python train.py --parallel_block=false --init_std_o=0.0 --init_std_up=0.0563 --lr_head=0.00965 --steps=3005
Each number is 128 + 24 x the weight over its row's rms, rounded and kept within 0 to 255. Layers, rows and columns count from 0. Numbers have three digits each. The size before them is the row's rms in percent of the matrix's.

# layer 4 MLP up, 192x64, rms 0.467, rows 115-186, columns 0-63
104:124102109151113114131116115136175127171088098129139165102108121169121138120054125153108107124153116113132114159121139149154102119128107071155084140141117127130125105124115134157144174112141159
092:130140096110134142163099134138116100195131101152139144152105124136096104115185125094095114146121091175145170106127108132114121116133131103115110103135116156092101153090098113098145123151130113
096:135142125114180114123112155152097128112142141145122135131098094095116096106169103135097110115157085111140146152091125141135124129091106115084150072116146121118128110101130138064149121097145152
097:084169104159118114137110123124168096125090127142155073118094139137122139174150153114122125144097102121135132114140111133131115143109141107083122131120177130102098131154132140145066126157136087
095:139111122152102135123156157127136121122147142092121162106135119140103127137146107134128144144148099156097140191142093146063167130099121161150170090112122092092115129108151123123142082134099116
088:161064108133143149147105103141182136142133100100128083127142121147139130151150146159110141100139110108163131127116091123116111137143128145173114159143188098104128112106107109119121146172104135
097:097166166135155130113169146145132116096125104130107099148156146089126103150110119108141102133130150174112152140129110146139074131087111107122158149091115098137160122132146105196130121121121151
093:119105163129133130130113105147126154183147126129136139090094116110113110134145156123106098124149147160109145076179139061107128140099108091128154147148126120116131130137097167099106170138142139
098:089117129152130097080131118120147119115145131124139147116096121141085090177139118164108130137118101156109136122136134079152104089126132127106160156171129136124103166165102130110116123160168086
089:121146118098163125111080123133187115102108084147115126114119146163118111148120116154099107111152092121142121099115113118124115141130096096127152111102083170105137135170115113071133151136098149
098:140128111119146138105105115156126104136155140149095101160174101099154157159107143075137132148131125183130106161106117125106159102134105114196146129135139099117128114139154143123160106104167129
149:104102152137148144134111149166136118147153138103121126148129138146099115171131132105163101143125139108124126157114095142128097096087141121090174063142099129126111143146099153172122085087113139
097:125170120139096136163119112114147092130095164096110132105152160074068128156137120127103120140141099128144154125165112120131133118164148118123162120124122133211139129123122144137140166125108130
097:101151170127151105114154125131146088145128150114136163158145139189121115153126108104143100070163129162140121134123107147106099154140169110143138142105155151139075134118128116138125120127141074
087:147166149088123110093124171108170124129111106093118071113107114134152086123125146116123136114103131122088134137108166123127149116150131102163144158184129136130178135132153120134106172153120126
094:125176110131148097123130118121126143127099101128171128114091101177150132097101105100134154135176150145156103090141088155142111100121137152160063135130129115126121109140096101098135133143154125
105:117138095116114177112153125106150066145129127158128137163145148142159090151140145107155152141124142089147103110147091126118113119145065104139109091120146117118138153116133155113136160103088154
103:086151118126142089099111129165153147127143125084085148152160141135109140136139112122122127097103112123151161092156098135179116127146168116124127147184120090111133138115116131089183144115135123
107:101147128120094073119103112136133183133094141142123148153108103115139101147118136120135139119119156129075172119065118134115165119126102133146141157161104108139110151111084105118108114122161097
099:149119122104134108139149127109088140080097133119154132103117130155139120153083161139120113146131103137115120181138151104171135126155160137095071163144161143146172098087141136138098124123132150
082:117113107107076110132133148096116114124123132117159136138110091077114120145139071111155130064086158111116131172131111152120108142133138117175110133151132121176112144137157103155137123112121100
095:103118128124123079148133165095127115137143096140175135142153175130143101150111118166149126145105160135139118132142138132122095147150107122095148122128169174112121160193144165100163145126106128
103:112087114168118164098180123098148103162127135104086134153130101111148114154106164116108125108123148148106130128156130140123134171158104135113144142088169118134118139111122087168181117129117112
104:094153097135147165132150134111138122137167135102110123147139130150097126164118126160159087106123123136103171131142166062099100131133173134138106151142119120146149134107111163103174129129093157
089:088142118112160098130080134136140131093117123103135086100149091166153124111116088141119106164121138149107111132108122145150139119126118160101123127147121117131105107203109161133092116112100172
102:118149078147148079126131101143103143125126134149098129133130166128115140129162166124129141142106099100133173067158084145148140118146124144127113087116155155118111154149114170090137166134143108
104:102107093085112113104093160106132130139149149115126149124151175131118128082161153099147121101136126117126146107112128131125153107114166161116141094129108073138107139115098121123112113154130053
112:154120155162110146133144128165110095096131134128095129108151160147170133148139084158123133158138118128138121108085125116065115149099150159097152156170077145119114130143128154152120143161133109
091:128122110138104114135118081148118132102123137109124176083143143165096094112156134103109142085170164126108142129125113113109170101159089143102120140157166102097110105114128102145112157165121139
083:130109114118136118137074140169131181172120116141095125100132133112150122129144114111131148122145115102128145108190108186134136156106139119122104080162126116133142096124087143126105107106101086
097:118153126160145098132146115129126136165149124121133103124151099168119087151136107150155144115112110132162159138175106126127138107132114083122111099102093086150141168102125190095108094133098133
098:139130124064162120157127126148129125129128129169100125168158133115111129133108061149153103142081159107149119107087160107108118156113099107133114123139126169139141144156108131089111097153121125
089:125135139109110124117140111098155117168097157144144090132080145112151098113156160146187121159125131134153142091140136091152090146139089135124152136093178154119104136108114126127110146154090120
122:129125158094143134147130175080123117181108072135104143122109136107114125159170159087094129091139126152146142156097145138101118158100113111117138091096139128102147120107132159144111138117157118
108:093121095155184124154094091145174142138153109141109110117129132156128073112113154153088115109139112100144113104089104120124138123133127138100163125147123151153102121128117118158068137114141099
147:136124143130130102131145136169144107039121130155121115127157127102103156107163137130169156129077116166127135125140102105096154078155118134143150141135137123152106152119116153112150146165121149
105:128142164131096151076110103137121150114149114133146162107138127171164170063120088115128129129166120133092073150169131136126121136120101116129133136110105109095114095135148111129091107125126112
101:164136173107148126091125172122133181131104107135102172087100161130151124122107149156134155128119141146123115140114187102130184135118116142094142168153153134119146124109127141151144117124099147
098:106158107135151162093113151163127166114130119099191142130083149157098128121140106096112110141131097103160133130133102072157114158125155101137122126090155133112133139127143104124083102101128121
095:096117127082110135099135092141115122177149129128150159116140151140102150145144142130131118134126132172115101114187113081147147119167140146063128109146140105117094113118179126100135103121138118
086:132078112125149110124148167155134107171084125167170137129133150148165126146143144130119128120125089134112127142099127131124126145142070091149111145126145144173161126139166132143133140073131084
100:135112119089115146104134150130161140147150076123128115164184156112069110147140160142160174125147144119123128115147137138138094143146151112095137122127088099153135158118130162135127126180158114
114:142145155138128175130130096086159087146089112108142097081129158116126146108095177139139123141158084122135108118122128124104121130163099154132113134087132110177127116138096145150116111094125093
099:105126151097143146132067130125150106112168155168128211114134143107116132113083130132117165089145148129135144116093113155107117146149133102129147103112116162114119137113156111123155131083124127
102:136121141126133112093099139139176126143128094096128145082093151139118079132110110172145145132168157147161118153091114100124144123111085120099110108171109125100122171141089136115128116094143127
100:112117122094112151135122175112140182165105141139140129123131104105178129154114120142166128124169121141097095133112136172143116104136117132090146084166084159115118099136150112136124105132123080
110:153165104155202133114152083146144147135154128108151117146132098108131142125132156130128127130119075122146170145102119117157131070166128112124187125159125118130126086148141126123150108136123126
095:135129083116101166156133116147136114137148139076094114103105104139134086125146131133096115197134154139101149149129152172128114135141124095151125140181148150146139122133149111130154161097091122
089:176166125147156138183144146097149088143142119117131146162094116097160164139127135152122153126122142118137147114089104149131134098115136118073143167111095099113090139166132151120150123121101114
101:131121109096135128112095137128133138127102114175108176144135102126142152112092155132147139151149146125082124161134177155119115211131131112142133143122169147156126115135084085122121116111138105
089:144148166117144148092137116127110151124121124132079126153114155102138180114182124160115120122102140127141165097107134148154118120098154105126112075121112149092142151084136137083157136104094127
104:127114134124157087141138120147110133118148102122105115071145153154107119107127127116114181171139174130086079104134164117141088132139075139109101117133129149131152110131129148134130120108182155
095:152123115144128123139119155089138106177097142147127166172165140119103171076129154100117106099115142091132115157187129103136113143128133094145108146108115148129122178141138114137164142113142111
093:191127133095125111123172123129154107118090071092098176129109102120154133099110146129128130131144130142170141130138105113138135122164125137171154135104136095125192123127113121100155137152127136
097:136122090139163113161136140127130150111097135165124125107144120149119134145107127118193148078148156143111100172115142136100127102126094151094056120104140135135166137120170154134135124112151130
093:109165168099129130118108131127097140135153119140149118127120155091095086125134091146122161137156130094132135134115127159118137148124123111124136121102122174074159165123100110188127122158077161
085:141137130111127099099168120076144098168127143088086102082110155134144150135110145142137138134128146166092140086164155111180108104152145121161133122163098109155099130141108124134129130146134111
091:117132125138156120141102149168096121064140147149133161137153135166126132125152080112167135103094115123094153128135128164153132135098176128137094132111106112134110109181138104148153139086121130
098:125108104071135107128160182153160100124093182144098134136116111127128142140100128169140126139133147162120098117152122119116117126129138165113143135071126148111100115132068152152107132124124164
082:125115129144159118115122132145158145129170140109085111138114149142126126136117153090152129184133110128110110142141124119138084058073131141080136117092116127115114124138132148080147080134159127
113:135098165138153120136109118115124071089116169150151090145154139156139154166099132107151126092161100152135108145160143138122170156132107118135105117109150119108066093121106133117147119156129122
085:134126137142120125165129135155113128149144082102178114138144095102113114141116126159127154097081111120149104165108110123098106177135126122153094123118158126139091062142126098170122134104121104
103:169068105125182098151117140108139119130098126169117120092100137125114117116144141125097137127119162133114110088128127119164110153141134089121141137086108123140118186137151134137089115133160083
083:125126164093141124124133133128193089119134143128064130099127124169105134136125138154132160106126109130113171090123142088137141140102137172103148162108156140141150084127132174126133133125155155
111:145092130127168152121172097101121086114137153169132098110148123118151137131124166144137101106143071129103138152150135135158080110098119139114115136186109164122109095130118108090150117136136122
096:119126128116108109109118144134091144143140112131097129156086138099106158117149129144115119143108091090180114141205129096186149142115133114094088140138159098144143118131117110152118119156104109
101:155134162118106122127089072172116136117160108088148142150142117150135150101176113113105110128125089150164112115091158117106109143120115131104110103154118143135127185117140137163135105138122083
095:128115136130114135136146077121099127179128167124142129179125135129115105089118094153118157145114087126120137158147128147084123150192122116132137121162079116152166100132138133142149142125094158
097:138072117105145142132110130143117114120101137132117124119139141053154115173129079103119121093142149155114102096120102171117116142118100096135111129110129129164129137167152109122154167111162159
099:145167134152133118120091144084101132117083157122156144094132092133111117112118106149111145119137106124114138122133099113135111122170134131111106118126139130108073159108075119196123136121071136
100:125100142153128157136137138123115143109118142151172149155101139150141185114101109125134135143164069114148136128171126095111159121074110126082108099109146102121132122143098131148113124118183108
095:125139149114120156158149120136144153144110097088140155083094143131098155097107131124128150172134100163163177126135095134117088126137127113103127093106073109141157118091084133103127126140112134
# layer 4 MLP down (transposed), 192x64, rms 0.435, rows 115-185, columns 0-63
109:132158156152124173121157100125102153110139165100099189145129135138156125107146099102103161117095138128105140132102148158161170180109108151160152122164145125131110155114160138143118107134125130
100:112133109151052122117164089165163109147125160127119125114105135171097095127103133103127111115103149134142139117156095124153099121137091092162135130142110110082113152127149127116124133078144121
098:149152090168150128142093082138144122108188122125143120105100136148114129133159099137125139135109140078115138115111134158111143142155164146138113120123126145091111125166151107145167069128087106
092:128122126126098140168132138106099138134126117188142142105115149151129126089133119142157111104126121147147153180141149181117116128098108138134135115122123188123114151103163173135102136105119065
097:077133145171130145133084151140091162180179144098150148171094150114105147144112140138105113095134120153144120154115121112145159162130123082126161108148127131121158154128114118134125107145106145
089:148106153134142154121170096093155115098158085150132152130144111109154098164147134113106141138128096090094118140162117098115086099133124137127109169145133123159135152120148159079155129122108169
095:165149134140134130103144142141063148129142122155125176157122126130110108152148179131142161118166132097122158131145170131097169130113084111118123153112143142123131113119134091100148186103132117
096:111136181124122124141201158170146124125121127120139132161144122128141129151109152114111176125149111134103088193166089153105145157129116150150101123104116099111128123132128126163160104131136136
094:109144121153094093108084141155060139120089108105131129136094134139116111108158132126143141114136095118101148149131121141155124105114104069137147115150111136161118144126074087160119170134133116
100:135158133166091130170127110137116143126163140078130105109121120140105123125126124154136177102117180119130123103111149145131115097146088128123091095072127106142081092117151124145136134086132101
089:122129134158117099120187146117139150150114122126158149075143147129116136122114150143096107134121121138135160127120157100131123106098177145181109111164109139103093176114149090120088124138090109
124:116074139106123126149126120142169114115144164102129089165128139141137121142103152116150141160112151118143128146108110125146127117079158156119153076118092125119108110145112167173144087089085135
102:147131117124122133169157120156173109109076136111133119107136134121129129185078110122137107132119110123138153119134116159107068077156130156103112116134172169170142114144138138148141161133133114
099:147177104145167203146088091110113135141140158105154166138135127146132107133133125103145109120098107150088112099121159148085097101135113116161146131123140092142137114115131143124105093153137128
084:134115112131180147159139136112147083129177168143155102138138106109077110120106148111130143160118136145069100077148159138137114174120147150135135129114090120122137109120160123103158127140113140
089:109110102123160112105132122125130133137160132174124169138071080124142095159162147140094151125145129144134152157117139146172076147161109111113165101162123115115082126150145137129110112128121105
103:155155121127163130131094131097120120124115137155107092117126137134158098126083104101142155130125183144089168112158116095120133070093112119178146122142129119103145122118145107132104103170113099
105:179154127135134111160172073122159094123141175122143121120159137120180132126162129113111075149086135121134125110107136133145119163106132176137135150132145131145146151135162107149168146111135127
106:121148127164130117105099111090138133135134135142129176141110117119134171146153113135152097128164151079112092143145148138129102093173146116168134119084137188123146105134096119156152132156096123
102:097151119096134137116122136126127116132079149117098136140116121129125142162121102098110064118125137115197127143109139113127100162143108164071093103157143129111106128101142165106094109104142138
087:140134169122146114134113154131131102140179164103114111138113161141119102133122085151130120142103157090093103099136134122133110149165106124150140135109124162133044135144093113154129105114151163
097:133150114147138110082123145128072152112105096157124133131111102110141147159084109135146096138116115150123124082179170164061112105132137136157111104161136132144148148137138138142126142114135097
097:151121102129144143136088124127128098152132132104095091114105143148141144115111129141122129095200105163135168128151134089098104093132130167138141142111186133125143130138162117119163125183141121
100:121083119116154168113077129124123102148119089118121103117144126148106160135168110135161102162095122128112126144172112122141146076163139101105116134126156131131123127155096148095122100154137184
086:136102125121159155089114131093117178154107134133100115099125128165153138109105145102084107132187096152106136150101140149144116151078114139142138141144104118128126118140131185115138139154126177
095:174133112116118110166111110139146112118146134142141182120117129142123104165095094142124134144115121143096143096161137125127144062117127102131129149047140131130171109152139109146121154166134126
100:093114142117089159118104117120128089154132153115133134154150085115119142090127153143165167154121126146123143097135092117124131151156100183129143146141116140110179102134113153132119115168067118
117:144159105092149147140126116114091117131142122146090108137141160115119125128130141114149111152122130127155131119065142168190149132095165093122130145194132118183123123114146134146160115137104120
093:097177127091114078134120101078116126111117132090152114089157130146082126121097134124156164106073171088136142130138148113098128152160121116126127127114118106159131115118130120145101112128099112
088:131116135107142106140118116173157088126084159132137107087120135121086133126102103088123175108110124126110140108175171107156126137122151087136141115140099110147158122112097156107123099150077123
098:124095086154165165111120122137169126120144171132119127108117090187137149159151111109116105144147141100120131125131149102165085097123155136148099134104158146129111134139139171138173134090153129
101:138125098116112156163143129151169154108130094116119106141110136153108168129100105113100098111101138145177123091132148125146088133093157149161103115132116128098153150149131130165119072135082145
096:152141102146099174138096146128133155105124112109135133123142116104144117130144163124093117134144148124145093139165141156166162100123110098137111152122137170148137179130161117133093178156123187
116:137132148139099116157130101134158129132168130105117137160105131158114149147112134121110126093184140093083181121127153134167161160143139137110135167152113104081114187110122131119133140109111108
106:105130129123126126131114088173109157137130118063098120095131115131103137123089137086175156134159113125147133119119129141118120135148129070147087146113090093138094162118156114128114166120097120
128:111116153081157147125077144101056110109086131155099123155124133099153098148112128132159104129164141140143110087126159130134161142110146106142103100134129116112155112155139121151123106158102110
099:110114166101103161107095127113111089150121119150098119107128070154151136123146133125139136138097111120124054105134155124139085132123124090119125129148119093185159115104108119133091135124138157
107:141111145121091117110139141197109099110129069144152147141099161113136126129129090098143136114133165111174123126169140138158135096113095114121081151120134143091102151120166114146153128125116140
095:086171165162135138120156147098159103113160126149158133139120117092145127128127116136086110081117125092113127114114129135088079163132157075123115105157136081135139161134119121111125132108156121
100:154159140164121116148139154123081136109137077146120146141127179156122126106157117133119149169107112117129128150137106123117151082130142124113087146094090081113181118086126143138109096115136138
093:136134120144115114121098135109119060084124118098127104129153088153068152141110108107123127111165143138163108074127153137105177133086109132154137130156132172143140121123141145131141107143125149
101:116107131131151135113169185092188121144108114140135120107142114134108125158121157125122141129157171132118146118167146110103144121156103124105106138148143105141101127088112116093070105162172135
109:134129118125077087123136087116126124140172123128127143119139146115130172146108096167147092164131125110136150134079145146169119119174116104100102104131170084167120129133141148122110117122107087
101:105177143157177092117151140143121131171135146137124112096135120144122100118091127110104159151118126156136181122114148159135086109121125096197156131116122125105099091159135132142117127149107133
109:093149159105144119121111141093111126088170153112119128140101123122142152152114180116130098118131126154118147115086115132147147129136132093095111118147100108197114108147135191108161132142158124
094:156111123139066117127176122093115140104151180092121149103099134105118114111127111114127089083127169129120142107123110133115161106113117122110157125080147098097108109121163113099111146147156116
112:145164079098094085118070137097113136109125111125088128172124142154098126131160113160147137147094117177119127128137092172142156120130123120119165138109121144109118136089121159161121136127138115
096:123128124138142140145159139099140176128092114107119152138133115098087113152139092146129157115089157100171138145164111155115139185184167144127132127125125124114088093119099139120113099156108131
093:130140178104163092133099118109115109149159135113108102164148157096163131097098103137120152130113132166130142128143113147134133107159104115113122085132157130097151116145075108088106133096085105
102:116114175113138126092172098095109130126107127126116137149138149140130133099099149084078105137094117127143181117136109146090112151124103147118142146134155084138116113133077115102138125114167084
088:123115088107144119127140137142096149115117162129106099153135144130099087132139125096121140112193109127156094200114113149121124181136141102156146131121117117114095114174113139110125153164139103
107:106086145144147106132187126105070159131117146092107130113115114131130120151120130097105134129127111160137128138075130146155132142093125133117101095161141119131104119125146100109149135208153137
105:107161157151125114143118157079214123183097145110150138121125136141096140125139146093150147103136112128134121109100128103122108142116134112146153150130093120121172110160100135116132119112161090
098:151162125089144157162117063159134099144170110107116072146148121108135117124141127145164132089135131138112099140118126135146128123133128097159135167126128145131071117169115096140125166141131100
095:141100125166095174170139087092135141155109170142122107110134129137116099139112106092120125146155077099150102109129143151142169139099106131127104100109137131108104122128140149122088118173102159
104:107120151145129089147123107110159137154100136077183126109097138131143107113138108111135145118135164145118117162068132136152116097132123123132145128065147145133142101143140144151156067125096114
089:107120135124115123138165133118158130149156121106142142174115106145136136146137157138138102205102115083113094122095077126111143142082119131122166113153156101106107125137147137082161137145109117
099:124146137145110077099186125126143132089104100139158128160144136122096087114126127122162141135148126157119113151152134139143096140126164117142153131101115118088123135125158142046138113109145093
096:122110158123123118143130098161108103127155168133122181136142146110193079105133119139175128156133078133176124163156162109115112132178150121135140136124136139148116127142097148133129148136152145
088:135104128156122157107144117099090144104125135135149164107138096103131126092137176087125135090144121160107153120156138116102168124112122125100101129173142132171177120119129144105109176167149127
109:136116116137110104123132108124157105178133139086118171111110115080117176155134151159146104145106167101189115134115105129145149109180160141125124138107164128105138142120149115137147117082120136
087:088165122110144111159111126136138109143134140143121092151157134169127091150136067138119170147092106097103108129098117119135090170159131101170128117110112128142077098127123104158141113111132129
113:110137156168118114101093135139106130122127165156091136139096139153103156147126130087133134140167146102103115159128189128120184121162131166110124165107138151117134119146123096146095149136167141
091:151114135106116131133124166143013116147103124125123175170105135124148131122159116129136140125127117109128147095110102166144130104140121113135112094102142146158130128106105128156118100102121109
124:138117136076126107120095126129166081082151113145099138115143129132122174160094144131127109087130128141075133109158143124160120155098122099106143161134108089114128143093134147105133127157168112
096:123162075105158104114173096110126089135134077120121141117136116139125156154128166143086136149129132086113118130150144188121124118139144072086116116150129125123094102124137099104140149133129110
101:128168121140145131108116125081117109093152101134124136099176125161110145102152148117139178117123139111136117114175124139140135151108111169117111168146137107131103118110188114156105106108102182
092:118075140169159125136135108115105127147146120079128141133142102114131143137141151140109189111094117108159124126095082118115169164131102150097070099131101129121110118138092118130098155116144129
096:072131134079149135116114110111190106136126163147110106112093110118109139141119144099091175099124093123079136138131143122138127171163170157119141147157118144107096112137121137114146144143136141
094:124165132126126122115120095122149154120131176094154138058141128153121108102129127126142180110124099134104137126144145162131175143142146158131154120138162081114074134110127132166124095157129147
098:146174123122101147140104151081119125128135129149133135128100101088131122117125156081126139153103124194150112133166079147147136083152108111125144123122112151105127123114131145094099119190118134
# layer 4 MLP gate, 192x64, rms 0.448, rows 116-186, columns 0-63
106:132149080130109088134139092137091135145126087104145125074094112145117110132143083089149156130077150121136112142107145119123146106082128128135122162132154155107137134134097136111162133099172148
103:128135112134109082135147183144126137132089115100099162106139153141132152146134138099144115068122125122122146157127130143098143117121125099166149108129129080156122111103143126054137123096165115
102:142116131117112127154125141152113116186158159139148133100116129150153144135112155146123122099161104126087149163124157120115055117123127107150120117107095132161191134116124124096184140124142126
083:133121095157147128145148160085126129086172125135116141097130089125139123097135102133153170099148109097131106122144063143115139110140130112149148129131119125128154174157132137135155058114154136
090:126111117121122128113141146181134118153074074098157098115157167136091121131113151113102111097145155150123127163102114129148094152120161096112158115130125154149134091121157135149083159135141143
098:134120100072134125150105139155132140085146150129157148114108109159134146102100094130120120130165145070142092125116136166101113152129108146122146136164166126130097101133111173142068118145121125
092:146145119105180146174120144108106115144152113120120170129086132149138112138143131110108106117125159114139114087144140097088093164124111109138156133189158132116085180142156122121119154116135110
101:116125132115093117144083138130141122191102121103179142145152115160167117133139143120141118128134151120175112162163173117098146149067104094154150158122157120143153146136116142133105118130114135
093:152116107169152119109128142125129087128156151075109099163136131127141168105164164097122097139167092148105150134127139124129140120156141087114163175131170161113109116123137131098132087147129123
105:130117128103140131117135146163102089085082135086111102150130120124102131180092194102156146132115108125088146132119133115094153109118076150137138111125126120156122128103141137129148111143178124
082:179142092067113130109149159099137111141132121131139110075133108114118122139131087179114123073116159099116125119137100104109096124141133118135148146111180120151102122111142120115147133156166127
104:141142133090131154137127154140093137118105100108143169156108174145109140132136111143121116138139104133130151100134152185149127089100128097132169124138100121097128089119165129157159117055122133
097:088118169156130119160137092133088110085164134158138109129144156142121106163117095119178107126108139103133160113131089111117082142119130120098133149140142159131121095097169122134108100125159158
092:113185134096166120100110087123144123139139107172107150124092137143121147136102123162150143145118142172138141150136106106094143150127090110115128151150152156172114104149079112105127154121141169
098:104151134134175141120070110146102152098109134118102093092154146092140124137143141128121145156119113131175148161143125137139148104157122113137116159106072153115125120126120145099105146060128107
106:117153164124105125106136098131059111122149136130133114155139139161155124126129140119141056135113104107155107159088129090119151123119147156082137146164116125094118120118130119148130086124177133
106:102108097099123107134132154091149134132114129089119152117106152158087167124139072112120090106168142118123160143127113138125080134150127100097157149091118169135118127139136118119075106133149159
095:115113080131156151127131134078103083079129131099104097086098104128130144090118131113125141142164122116195073135173125141136105123160127150096130139130140148130128130147123119162144131125141121
101:152150106137143139150134142150117171118100130102171109115114124133123141103084151090159078162158141116115124184119112120130130094112110121132163097181150148111177114113139105125107104103137142
096:143102162138094128138132122131111116130138095153149171122156102134133137149143097130111154136086137091120146157159112131072110121145176107140143141142196098166138150159123090149110125146112109
095:158146118089135142169116106109137086079147137136103117128116108079122138153119096127167117160155148130156155104127137122144122162149140066127138160167122147094141095141174109137106132138133144
105:140151119087145125171129149102082164124149104158123117120133148117119111132176094165135141105119135084150145099106122122129112089108154114128131134132113121134122117174190152087103090130113100
111:121102103113149149154115154159134155094167130121087140131143120163084159146152125120120133113138110091125149105123116114108118092086150122144141109101094182193122101115131170145148129143120140
095:104131114152129152108104136108129132127130110093107165144096111134097101119086107130156134119147186123130082103142132091112099124142178110110143128116158128178091112111096129158171110123141162
109:105145122092102127140152154058132122073101123121137115096103127146117111089096071139107143111166126107137110138087118167110127139093098108142126155135129121128145140097152111140138119092146150
103:083097100085100159147110125115101129139124145098116112131156094141129123128119162119126123142148139172124122118131112157115100058137134135155155096154129122166116139109136128112145095075099083
118:149150124130116135100131176135106108123142178104152134160115142162192147116116135150158115105115125107166148113084137118135155168139110133159101148102131153127139073118129135156132147111147081
100:108143131090108114138117104107139128156089119106156111080179152107060082149138157123145143105129174119131099099141125114110137161125162105132156130127152105175130148122127111116094112127127131
088:129128146102138109066129129128077092116105156136086151054100131123091101140127134106127133103133148146107161099155107128163116134143132125161143123109166104134098133163117138128100116132114099
099:118085163084117131122126123148081164151133118106108134112138162134123136135156099113161077116123112143085127097093100129085146138129136123111148133136110137165093112157158141151120072109109104
100:154108117067116120144130161092115118101171088114087140119116090149091127129142117123109127145124145133169110117147154141109155159106087146134118144126114091133103128156121155125138098170181129
093:090099086148124100123096130127104138085131133129159134146085104109120143118147147113138097117142150148141083182105120116086159094126132126142127148082174086126106127107111095106116114156131124
111:136130157096137099092136131103091122114105117140102110143132102137129164130186132098112114113120131119165150163124102142100110136138096099143141125087174140104140165145137163189127107116163148
101:124100104162173129159124094170118111115140151136157102101167118129123107129129101103126111082119115078180106139127113158099171098102133124113169134128103123119115138149165130169111136107137110
115:109128093100100136146130140108113134160118154118110125123128119128166116138135144124102091140152132109142083102118150137120071190123153128109125144125119180117129099145159101162132086138154068
105:133132118124128166148105128149116093171126104080124085133151147119117126142183124122109141130155157121151116166079126119096114080134147152126118120204145148125128138129128113159162122136143097
108:129117119132147166123176115144095103089140159163173106142138135166140082158089082143146110154144129115129112136104114163119089114166144118138099134109142118125169101117170136124133126147158114
093:111130140114089128128138085096106153127129112139125108144110143091120108116128137147142114124157114124111103169143145148127135149139114139138117044136129125145193103121114160148172140135169076
092:135117129133133131164179090086143144110135122128137133149157168127121138110117136151160111125155119096174101092148119170122133127110120130131144129081109176131104114082127127129154135184179137
103:138122151076124169141159069118132116145138114160111121126085125120087106116110115158133118152146140107175133109130132109101129091128104077166106145094158116129135120152107140108176158127124146
101:141133120107184140124149113147112111134148167105113141144137139121140132164170092102101135168139111100125129121127109141085156118137110130124156150179138130201124121125140109125182147105138090
112:118154098126146155121099092123125127131143115098169115095133148139130114154090177154158084143164139103118148161148100145139141082130102149119154163145156110144131085138128135119155111091092156
100:132139139129111089104171167118132156139112113126103116145113151158179108150154154112177090133119102112152141133122094109123108134128099113090088077158146145153148117129121140140116142084163104
095:100154145128161164142173115097090120121110161122138099130128110179096139097123143105119086122121133102132086092137133125118133130093154122096148125112121121077103093115146085137128139114099084
092:145148160097160159134129133111110114151114115127126124102100090156088157128116113139137125118178120153163114096124128105059120186162162128127116149128140100086136102142116105157114156139137127
103:142161135116197147132131090126093115173123103140119130110101116138122092142130170126126129095149130111147108136163158152137126094115154064122117158145138142124096114149130146143097131102101081
100:143138141122120136118142151166121103149153165136146157161104122109158111136154153146127109140131153084135179121155110108144130130096128079117135185132118107119132111095117084141072082130132101
096:134123143113171143139159167093138124123164148134151119085120127092147125127149125118142134106142078127136132129119064153133148108120132084094120100096150117090106129116123127124133055094108134
097:137130106121175104155129149114132135140168121136143112124140115162109132121147083141209102099158148161093104136124099116091108101152132117131115095100128158114145125139168150154096106147118143
104:087154134137166116114128127130143144128130175143132138110108124163121117147132184101126095154147118123132064149176141117108129155119064098120135179129109112155123105124111114117130163142154121
101:089163117093076153124138145111084179114140097068136113140119112143127113136143082131126140134113160092124106150129112149115128168085101133121137105109133102132128112104167156133136120094104133
104:118126139094113178125129141130142124136131088092146163139133117125158091148155195130156135127128109138171100171107109160134128105115094088159164130097130134162151080126119120140118139122136155
094:097141144147113071127101143160119143105148124106117142128143176098119129157143161105094156114129097097132140145128091163081192132109134101126100096122097145121133081114127131129136115135122099
104:192144148148114127116103092099122158116126136115117098115134132093175160096112175151158108152179099103148117111142145115114114114137112118105140114092154109125098106080126169145133133127137114
103:167092104140156120149147133123165123152115136121168091108123143143162089175128153109158097124167169149121149132104121116130124108110070131108108159139106140108140125148158139170163109121152117
085:155173160096122113119145089072117114117082105154097105094129153180118123163118160141110145079123136122105134108136153110130107152140109115156122172132123148129113142160128099143114159107137145
089:135093130095144098119145132134067089099152152111113134121124164116111109100102134141147136122172136128135120098122114140141149100137136096160117134124147102138160149098166165122178117195118113
097:152109128133125150114140087140121112109119080095123101118158146138097131146138113108172128129142122110179161121145145120121106090181089170128117087116125135134177081120150128146134109130123084
088:154107145092109136140130149157172165147151106120161088137123148158130135168126112130130106106076176134148135145113132145116132169167111124124136163125145065135108127162144101153141105112119100
110:148148127133134150119157136119108107119149152088147110123159113134087156111154124074141122134127105159087104128167148128120159139121104102144117163150141165141071140148140125115186099121141082
096:091120114100096114099192136124122159122134098114134157121128135137171110126131094130129141145145190127123141090128097113092161157125144070120122134185139105124168132131140134150101127138112125
114:130174121107150142147119156124126095135084119094136108108134143142101069150093158159112115124166136187120113126110104145092119113142126096115124079115153130175123103133137112119117168135123103
094:105111133118134116112106180146095095133140155120137139135117100098117117178180107161140102136140122101148136107190090121137138096132072154141147098124157145115127118094131165119124135106122153
115:151161109146147106091162123114083157144102129116129103157064167120134149115151145140165144115142110114127122163081133105100125114114134098168159138132122106090163130160128107141114128110142091
099:124121079140139135096116114136126067127104122154181135116156101151121088146142164122104106151137098149132094102124139184104116129136133093148123120123127160137149101139119134081150175110110144
094:153112121111121166128127122107111151149200156164099108147148104096124105079148146130186150103171126136135120112121104135122142125116132142131139109094125159108107099119084135139170095113144128
099:115128142094134125126133131095100143138160133131094123175172091131131113111144162107147163117101112097125112112184116123117168094149156121079169087129120122132087128107135121121164106150128100
097:168139097118090118095095160094108120137092106125155114149126152071141130162131130136128110131156101105136152143156111130122105093091099092139130098099128085137142184134133097118129138107146150
094:131135112129149116128104096098093143115113132118154090157104111080155131130136142188101125157178122138122141144141138124137184111113135110124125141135139177132116110116094159178170167144136138
097:159159111094125112161136130102100151099146114129121184137109086135087146134147129120135099160076139144139144118076111077115102131153121107105150150116138122139116148138173135105137141098163137
092:124166128116116183125129153129149124101108131106167154089150113118150165139152092117111141153139128095155190133097080181089136132140110118134117102122117122092150130113133104127164112116130150